Each number is 128 + 24 x the weight over its row's rms, rounded and kept within 0 to 255. Layers, rows and columns count from 0. Numbers have three digits each. The size before them is the row's rms in percent of the matrix's.

# layer 2 MLP down (transposed), 2048x512, rms 0.0703, rows 1024-1045, columns 256-319
105:132115103107136092140138099135123089111103172144099091181123148137155158112125117130157101120192088176128130098122123179120125122146097113130154100121100116166117157140107108150105133097155120
096:115110131119130100122169130130108143162090123119111135117135125164112146143105122127121140098119152151138152112129147153095144171098144141143150112133134133139140171118099109119088126106140139
103:126057140111125074095122151139119155132085177139152103177129111099117130128156141162127122105134186141121081148158105125156144122138154087084131140164106110118131113155119119088159079110125165
104:109105142142105079127095129136130112150127151141095133140124126085074150142112144156116143103162109123132150121140100110097087133143148125139176118096119120126126133170054143152125148120153144
095:125135098170109090106123090137167150158147134083157161106090125167080129111099131142112129131109138155125072166090150204098160153165139133114097138177116135138145138098158138131126101132157157
096:147164106114146129114139123141095105122153115114105120108144136110141102121112116140145110176144109114118157116156110184193129128133113143150122137115144136132174190117160121128130108145107145
097:115127111135145114156094134123178103112122104090126142137123140150151090145095080099133139149135173177167138096123097132122119150137107109118142130138063121101120150159143153145104118138149161
091:118132076112121105122103112147170111136116138116145111119125148165183162123117131148098112148099155143147110108123149141099173161154106118109115117136128154132134211126150158124123145115125174
102:173105080139151125149132120164132142104106136140119107090097126106129122162147108107099132123120151161116163144099116137131120162134114139120099112104086117128109133142097133128107096149131153
100:127144140120100134111091117062122144122137134133109166147185111119110173104113123170133111138125097120141111119097124137091101158134194115136099148132137121143126087164136103121127121116119120
099:116142119115149151089156108162145128108102129136138140163111100134168125090139117141087129122139144154131138123137125142176135139141112165139121135152143117094112141134110092125127072167093127
089:136181134150104164110110134130156090115133122113152098114078123098141159143118155153083164155123142167103121137104120127111113130118142133096142119142116126163140093105135109126162143144158086
094:140134149151138167115135092133112136136158129122102120144151167107112101143153125129109160133100147107110100122151082090097089084159136129143117161120107124134107083115127105101097142132139148
097:103142125105085140142127133174143174128127122104164126128131107128122129089132141137096119124155121140141134150154146149140176089126149120127095130131179159121128094161114130177134163139117143
096:128121115074071121140144106164139085153114127140105149135089149135130175122121126129132110097116151166112148147146152109118071131150101156137154082134165145122118125104132162167104156150097115
092:153158136123114141130114118137123154137150141121120126102098076104091127112138144146155115139136122131141109158092169150123130146145139119110152106125122110153146119150125102143143124119138144
093:137139137118091161068157099145141107119133149091114127098086145171076126109143123112141116129119146141117160116137108152136065159130133144125088075149132111123152127133119137120130167145113106
093:117117132089137073144141130120116120157114146116144155137145081166118166139160124130127152133120132096120127095152116142130117159151117169139134119120090114130088069120172148130128184110129101
104:159152146131111113149129135134087131126146130114121167082086122157110107158096120123126138152086149123130139101101124143121124110128100139117149131113101091100097138068116110144149159102162125
101:116132143136123123149125112098120124139129157166151093098125077110116114127143134152132150132142123104127133164112133158134114152124093117151133125158114153135121136110138122153140125140131116
107:109106103146125102145163116113133167161113112134178163145124088126110116124144168163128145098130094106127140143173128114113078146130110158167105110112117133128088102146125111140137103112148167
091:126065121109151183109161145173132121099099140139100114108124128089130140119144107137129118111150096129115135093072166170122098150147128138105139127123149153090115090165104151140152095138126164
# layer 2 MLP up, 2048x512, rms 0.0542, rows 1025-1045, columns 256-319
096:116162106113108136155121095129101139152117144140181096101132133119122125122088107128140169116143131134160110092152179101155114127141127139205133118123122129146113136106146098122153130124138120
104:130173138079163136171105130160151084144155144139118119139165078125129136173117159117104106125110129163108115098156135115101136127097145079147117128143101112129198094159133157122140101095139144
103:135113127116140098142119099161137178120116130148115083186155120114140181088106090162124170122170137109152113094090091149091147163152115121140102145093121128130142152148138139151163123104135127
091:082126158116119138086131153136111137165123113150153119138111117174148127083100123133113166139097102139136118131169130149127110130164135171104176094148152159157069125112141133165097148138145078
103:150099137145145193131146173153105117144147162129129119121123145167088103122111124149116154159110108123120135136159139160135139117124148148086147104140113145112154130107137161112114095128140119
081:144141147118108114119108135148152146138114133155149142071115147125153143148110117190162155121098116066167138127158140122135119107157132115096148157100141093102138100109100102054140103114094117
098:122175106163123125121151095119100112130133120097123173134165103146154138124183132158163121141119197135140167133165133144171125143171133130131118161099141087094101144146123130133121140149150117
096:091133176103119142139175137136165172161141161143091188168145105160096107091119154118160175122103102140116112103118119127076119101178135124134098157086100161111131140144101110145135081139129129
106:121141090101134101117106178130098174147144139137108096146173116140109147188117096175146143168134123119140151120155127143148074123147148171148129158078118126115131133129157118145102128136117089
104:177149148134102118122175122138154135140102139104121126151132113103129113136146182150137161174128110117094155126132106151159171123099154121114164106105125133130080140142120168143128171139110104
104:106123195139131103117089116133185110107119057130149130125124116131163125104174159170133125124125180187104125114160112137138093126134183086149138124098151102125157116106136132103136117124149123
104:157151131139160174164130116114149156183131143194135138142135157140146101092118101161083119119101122129098138126109146144139146107099120087096171137132149120125158123096170123129106104151142148
098:151116126159114155081096125124117138119132115164134135124145137154133102096107175106164062125148132143109079133153119153118108164148128137135166092134122121141134140171166137128155147105082113
097:150119094089132123124106147114170146111120120096130150159135170096104145127122099148101167098112162097159083164160120068134127133140105133161110114112161115160134142107158117145117157154169112
092:150124117093137154124088127165140119131072123117163150084152139160154094119098112112114138136167080103133159113117138108108133157124115139128134100116105143070140131146139138146132159101116114
096:125132180147125152164101092129114115159109130148122120135183120166109116121135130165150171145143133096151119171111124128125098101102109106146115133127114134109135151139175137125133111136129171
093:144090113130187121149172142120113115129106139118174127145119147144110089124097168174137107100097144125148146120150135133107112129101127105104120163118104132125113158065135133122151152115110104
108:104150124137135132109104133099119127117141090140143138132076093125092161125122140106130094150136125129106148112135145095122165105140152104071092163139159115139114106105128162099111135138105185
106:122113156104201160140100095116143155106178147132151130102129093178080134151172157143169107121158101117156116115082137123122130086172150142167125161182144143140125167115190107143106134102155166
105:114112167135116126135142119138124139137169128129120155112155140126114120107142122109146127151152144122112137131117085130133104084158136172149116106120125177107076087145145138079104068114134129
094:125179084108088120149132116135122136120125138101080139154158121163107143094117134133146145090145170128154116102112097132140152137156121141169123112121147097135147086115117151121095129151167081